Weights of a small transformer language model.
Architecture: RMSNorm before each block, rotary positions, no biases in attention or MLP.
Training: a variant of SOAP for these matrices, 3170 steps.
Each number is 128 + 24 x the weight over its row's rms, rounded and kept within 0 to 255. Layers, rows and columns count from 0. Numbers have three digits each. The size before them is the row's rms in percent of the matrix's.

# k: layer 3 attention key, 256x256, rms 0.0849, rows 68-92, columns 128-255
# q: layer 3 attention query, 256x256, rms 0.0855, rows 69-92, columns 128-255
k68 075:154141102139080127115156129113136153110147161134065148126064124090147114117124150144091072136129124113089165119118153116138144143132154145138103133099098148103119108130146134102124131140130152123116087073161128116113103115098081120111151098135143173147130119093132129131103171129142090144177127167122132128098134148131130066107104112082125115134090104094136130111118128163126139128130
q69 089:170114104126137112104141108142124098079156087140102148160066153114108112099122152114072101073137148151113174126177125116144099117147125111117128132095124169142116139176120093163147159102115080170148114123128128143128117103138134111126161112124116129117127094117132145104119121135165105133158123116103115111105126170096115131149138105109110127141117190167087138068129111128081121100128
k69 079:136127156096125109145123130116109112135115093166120085132127158131095160098162127111139178128098182130149172104116082137113147130129142160104106151152140159131156129104151099090180132155113069099091099178125116121128124135127088137151114161115123096152134140125096148112097110154107167114090115121140101113166139101142186168078156109137129114127121089155096144131123126153106132171121
q70 069:118133102114142164151141153129102162155113135117094093171120119124111158164142110127146118130147166130117112111116160130119139105172124121125155096161100110085070153115137155125183126118181140126094062184139149146083116150111144139160098143123080121139081150164142150164121118111171148103135144120124125151130133165111162113084106153119133184104095123126101122180145142129102141143119
k70 071:140142092187112157152147145162143114098153133123096161083089069108145108137118140120098109095124108115155129142131178147152131116108185138133105145072141096096134095125153131141129126118158158126152129086127130134126153106156109148136161121171138207119148113111146117121139185119130088136172127138140115127120137134148140081136107106102123111142114155131159139113152111126098107150134
q71 088:197161084124129154084123113171138144141132122136152121130122172145133114139126130129111142132088150097058140129131145124157116137140107139128104123088133138155134121096112116141122112128142112132134142128138141144127129149148141145125148160068149131119178111165101142109143134100104112108137097174133134125113145128118114191173098125147094173133146124110106148114108120122131079118161
k71 089:114144117095199168131132154124095121156112092115138103134103112113146124122142083157114155115133146173166166151111131087129170112107134090134106126088132125115128170147089143096138145117108121148146152153124122126120123122107161125128155121118105133124078097149092147088112103110107159167085164112131106146198099123108093156159168116089069118100140092144128111193089117106139166072132
q72 076:125128120178164121154167139120108165137128133132115083175117128148128148142139121152138137136113144158140089123114162133087113111129115123143142102152110143127102116120124165129135099132153132110085103135130174123102110114122128169155119101125086132164107103137156140139156130130124147069112182149156126165180122172149148092080117143132120151105122122142124110178158156115091157154140
k72 070:123161120137150171130110116131126133097146152140131130137149118102148130128104153122131112112129075104104091151114141103151145131101131143143160140099133099106110109132130125185089113188152145100116136048138151116105104167141126140103157138152110137108116124110159132114144146110137083137163137124137136117171117129088129096118123146122139109159096156117154114104170119148146082132134
q73 094:164121117133126101130154174105151139134158162128108157194114122115103103132121094137116092107141093153132114125096117115115184129142076105167121165121109111120119134141104097101129117106153146143158092135147111156115125120120141088143089092108073134119140132170122124096111141126131165158116139131136115140095108119125112147114125134091109098099097131105116171064142142125081179117111
k73 093:153127187100119091129120139101110113099101147145154133125099097144103126126112146142125124125060120077112169104139106127141079083114147187105128133132129118115111132126104133122094128153101131101136101092161134098107144143144127119134130131128177143142125107122154140200168147111145130129125111143178131089134131115119157106122157105141116145132122129076078151133146113160118135127114
q74 086:123131181170142102164113139147079131129117121126102096145126140172123107169144086130120164138129140139118134087121093111119126094165115136179151127109156159166117183162129114136124108083164120120155127150145173092144125082120158116166107130104131137118112123174195117156129123104112118097096145087106135129095108162132149138108081150131133169132154101102121125158126160101173118157090
k74 103:142133086129148177127123108103106145120158098139111118118155095126129098137123159128100101126128085130098122147092140116086166131089168110114092134134135131168165118105103178153107140128134136142129168102099144147092125146117115165121141102124117169121116124107161163095180158123156083144135180154170119129127165148151132107129113148110113137138094164075131132114165105164139137083178
q75 099:144151133163125099137096123160141130114144129091140105130131149103140121143096081096142122112120105112101133090108125107155160133131102134147144141106122117144117165107117131120129127148074139100171139143112154144169118124208142119121118133116147134160124124131147166106128092088086121103139089094105130131168130123113152133130132165162091128141145133138141149111095114121117154126120
k75 104:120111114150145155151100136075081161185118117127125110127160153137132105096122109113095139131104131123119113129177126099105114128128134130146142157107174113147134171107076134129145148144097125096165090143103155145119125154127144152125084097124096141118106159123139116147132142122126180150124136121089133163129145096113104116133172119148094124125130104123121152130166119171105178120100
q76 100:130101174124135114103171127105155101114122090103090117121072139143136099138117104154117128099165131151081140109139111089121135132137119109132116137081104143149111156135091100091130134125153116123099134139120092107144125085151126104144144109112129119133120090157137106101107189148131134162084089150155136098066085124109125140125162145120111123115124102129153129103107148141115191076125
k76 101:128132106175147123107127123165115112079113129130114109118059131125185154174126117162078129097101118136063131109114152108121132082076129157145107130137130135123189084113119097108107110140139159145111135101143153133156132114118091149133169141140171141150131093145156123125146114117128133136127130137185102129114162129127142105137146107139125176132151091093164110125115097142126137126128
q77 083:097158091162148088141124170062155110162133152162129059150093112123113112106145142140130163131069126141118105107102133092106102121111137136114144111136112124145110121115144143112145094080140180136120140183174090161118139105130109128180113109171182132157098084136158123130097121148160124100098136121180105156117139130132100095078083146098157151138115110127112168171172129135126139151147
k77 068:140165141119077141149131135119143114123152140160133130107160083092119169149130126123125120119107153107150120121104106133125129131113139185125079153157128149099100130139152137164100146137129145155100138126118119115113130146116093142108145130151135107145110121122092107148102088151149113154144158138176103076144120117134124128119116132133136109117095123156135096137140135162107140089150
q78 087:142122165141139120080139114115153141106116139105133123119140146111114106138090141148133107148185113140096149136178117150152093123135127143156144133122111140159115095105133106115142130132116115116122143134111138132140136097160148111131100136151100142140146144168156122122101151094113097108114107108096194102105083133136159170127139147133079159125141099134138138135093125143161112097158
k78 091:118131114116155138157129090117115144091115140160142112150108125115122135163099175132106153088129143110081119119119158125158142143086113090195123106108091118122139130160102120111154151132165122159127119084079146147119130152100151123122104136142094108165062147179155112146088099137166099142133136120109116150145075120135110148173120078121151148145149110104137091116133071151159139116148
q79 102:129112164149181090148116113165099120132104116138138109109116106150104158125154095096074130126103120150127120121122126092141156139141089130163141123096142137152088170133162163119135156124114073119154125115132173113145096111152173085147140144130129097123096144145158138101094100090172146102151106082107118126136114155116156160107110143121168149144150122143126132105084100147167147115104
k79 110:116122148178143150128089144071120135158110132168157116099159084133123156129101124162127095164159097142147105155132141116143137118138125154111152175141142150124148140096118157153090124147101149167095152122099145144132137116135137130121139141139114146145131126144133137121137175080142133141134154169105149120160160143118115132138140122136146159148128178129088133067157120136137145128148
q80 083:141143115082089114155143129104105133150155118134123132134106125146120116119148153133108130104152142144139103122104106137120170141134160130081078096067117129143141107128138126154110113138126146108130119139149133115119156118126081181080172118110139146091088117121144156085152104125121138122122145145131127135148141086179141081143143200173152084091125111121148113132145175107111109153131
k80 098:118093141105125123134112139124084122156150082131139195092184121167115121110126117124121113198109097165124111122121101143088160091135147129101135120123159135159142131117135191132110128085138125122137132135119153121147121106163112134115131109103148149081117116146145144094141094102086118105101110103146130131113146178132130154135174145144111118153104103103120086135146131099106122127100
q81 097:141119145135094125084129113107145158106159111125158159137081138111122105110156126140121126118167136156112075143144123160101141150139138115122135150078118155122113123121114140111143113111114136153126093100105080094069146113097097100130167138124129080102131094129109159103133166124148132160075134155125132102128074120129092132155138139159084092133091127120150106148170192164087099137097
k81 107:094136096117153072099161075124159103105098138152144151132079103137150154164184130116141153135150131118102128101145145140132094101099109137133168150101138121117148090126137117089179124143160111177144119106106157099136150156135094109145134137111134138113119094169155078102119092123134153130149115115117126101112118176141131131145162140119100154146160086111137115122107116137097136159113
q82 074:111083123115109148122132112170093112143139107133137187109177152155118119141142150128096138138120101143126147120157099155112160131137093125111139150167131073123180121157129134151083105114132134142106144157141128106147145121086149147095125172120129110130135136092134172164158163161156121129105159157146102141095121127158146165134159138114184144123119131077089139169134162134116162148148
k82 062:123120150144115148135144126149130162121138159110139120166110121127129065115086107113142094122160105149100141125124142128134079111153122103118107117108090131146101129108117104114077091077112135128126082143112116165138090106120156118113121141146142087125144168128136173143137157140115106144108152097122140143095104159142117136143131118130176161113134137147151158174112094132132144157134
q83 084:101104103123105119168145161138121112110129160118145163142092117142110135135112109138127123159113153105147097099132121126149092160163146111098116183114134152096089175137143103092138145143098146156132147151171094125158157127146167124141134118129065150106139142081132109110154141159135129165138073124120147103131143090143085069105163081111105104123111148118130112111131124113106115142118
k83 089:137137119155167143132116138159129097126108073147116136139081087127150123101146126126142091151104130139160143130145126157144095140087140113093153132122173144143139115116145120133138143170130166110092159172149105122168157101137119127147120151117133135111162119117140083124090091143100097076087079119170121106099187096124142141151156157128073140161167084126084122127113152123130099128133
q84 082:156130171182085121128123055148084138132120102116148118129124096103117153160118100098116117145113111106118102145115116130135196110132088089119125093137111096119106163110119150118155120136130138111127102125054124109142093118151183096137113123105148107127134139134123111153121140126165165130129113109121111120169137147124122143110143111121094144114110176128117138119115128120134192117097
k84 072:107134147171120169093135121121107140121081163143127108134134121114131117154119109120093126156163133138152133158096152092121109117125133125114145126078130090117118117143116113102137124135106158117141107106078093132152105157150155128140112155163128147152130145126153153110142169149099145141139131176124102093125175113129083123097134136086154112151134153158119148133117066133106117115113
q85 085:152129088141115099145144154145139133122162117160109126123105113150109138172090111138144151124141149108152097098095164106088114156135118067117143138103104154082163143123116141126154154173139159117142107153150092127124137175167131136105122097146099148134127138095107145150143116123108141156153087126127158131111142157107085085117178105093108127158111107141148134114095098106135149120104
k85 087:181124131151154151135098128152101117135097086120133099133079128129154142091139116101128168127117131124134126156094132168124107142141148167078111160130145131124116109123118141110135146157062143132130175154152099127129098120106120163166160110108130145128168117134158071145133096134098123116151130113153132098118164082120128111124174127138093173119144086108127114133105110142109140117091
q86 083:106116050147130128161138092099109107156119153136154138082161112123139128152137126135112159132134131155132066147112111149122116161122108134100117106126143134101115145132118100121116131189174162115104099135128129124151091134120127085147119141164136128132112122094137147153121177094156092149129150160137142144122179140155107148136097128106114141172091095138107122157136144096117151168098
k86 099:132129176120144139176127090160141128089093143102106109134116126104134083090110146121132103111154103171124138134064102108139097130167123108125117079110096158155111115112121126135098090105083153125095134083111095157148073107104113135127198135168149172151161161112097153113131198125146115124108139138135107121152146093114130128096160145149134110143118129147108136162118126086150078126121
q87 083:154109147152127115137141144127117132130098135133127107150138152158191110112137111131110178117140088121114156166145092110131092112158150177140122110103133143192105114110117160155127111098151120131125149126095113129141139072110137150157110112090133137124128108097138159128169082116149150123118134113139095103137125118113179125136116152140147105135124115101098117144136091111127138133126
k87 088:127136132110111130157134136154132102114110119101119077138123137125208160125134167111150061119065138157131132135098126157109167095106138084145102102179144106138157133122142142165134146150125121109151112137130122125079137105154092125127145120130086139065125100108093109095114148172193149090129125140171112144101087149134148109115144133127084112128139121118149099139151156165129153128109
q88 082:139135145170139099101113173177120161115171125134148099122119136112105109154154135113146122153079138106133118126143132124118161116085096079157157155133101095116134119126116147151119141162086113112174082095124123147095143160188121098125111122093154097130182147167131137127124105115137150064123160101154129137116140165119158144133117126132148154131134144155166149121144098148140175132136
k88 090:096129134108119126070117138089140151178118081162159120128149130122098156141149107135098162151106151115135121103177134135083116130110139167133128177121157112098134169130114120121141150111146116109166099121086134096107172127123127132128110142126074117103120106124110145139142107108128179153120107127109138146095129142117108139143140116123148118095098127138118117121163149179126150115113
q89 091:132168110108100134098116140128123119083114154120078106121107124115125086122103080164158099120156136143135107073128128111137111127135142115131085131115126147119146102134137114070108112116113127146109129108198122129145145106089103097104135105153083144146124124113089122110122102139099136179125089160131153163108106140115086137118139128070130129105146122126114109112146171148143070123115
k89 089:092145093057139115124100111133118142128100156158105120163132130105130092100100127161170170122138114109057167083170126094152172125126102158150168094124118153125134096101136080129121113123145121131093096165118120144160125128143132112152126088104168105117131105130125070135124098146091099141122141092120130091135122167109125168142142121129149163103128081076130126127093100130159126120138
q90 092:096126131150130123077148150124046117127100143135089078108124138119126100147136100118143173128110145111111116088139131095131147123162115103118100137134126139100143107119154180139142094116148105111097150126160165066116087116132142104124129081167159143136118133093138087163156153092123116124129166132126138143145103161087107156108137124070124166120137140115113091100131113123133146134128
k90 093:109144118133148187138125089122127152136128176107124124163168094110148123155093095147153119151169102128159138095137111094118159129153125112139112104113103099112124091116115114176103101126105145137100116140124137196142110121130120109144115104162126142145100162117155130130146152167089081159161157120113085145145156156137114102072091159109146141173142155107121125119118063114172097103144
q91 095:133137106148193120128097114159104094123158122139151087115115107147125169136117098106116135155090155153161077104118137135144140111142126103095141109093145142130120168116128112089147116161097144147142123151117131122104135148187143129134134097172092123175121127124142149130117163143130137124150085093138155117136121147108121104107129122117076130125113146148109147080099112138113105157112
k91 096:135099112183122155102158121080102087143112105134134106150146141094123106146109135132121135140192131091122130159136120112131124120118123137089152159121133134121153139131132129091127130130130156168107156102083084137102146135144131118158135135123111140141144145124134112086129119134092117176113158143137143124133162080083134127142151124100123122159114145170075137113097112142144119095120
q92 089:181129124109085154103100105072155162110146119090143148104121139119123160124103183118125060142145090174143155115099127130112127127135115104118122094132090082150141121114106125096120109153135131126137089134131107126123144115106079128123141110146125117121136115122104150121115146169134124134120114148103120119109142084107118176157113150142111112096137088172134148126119161117087111106145
k92 090:124093145074116137115143095131113118123104115148120131096096150126115115142095121104086156134193139108098148158167133134138138123119118146120141135122088156123131147172100109108179119132121119135147133099107118100126122157143167082093136139135191134155101113152149134128134134138140174172154111132144141146128119113130126151156109086152179072122117145168144125148112109131129119141089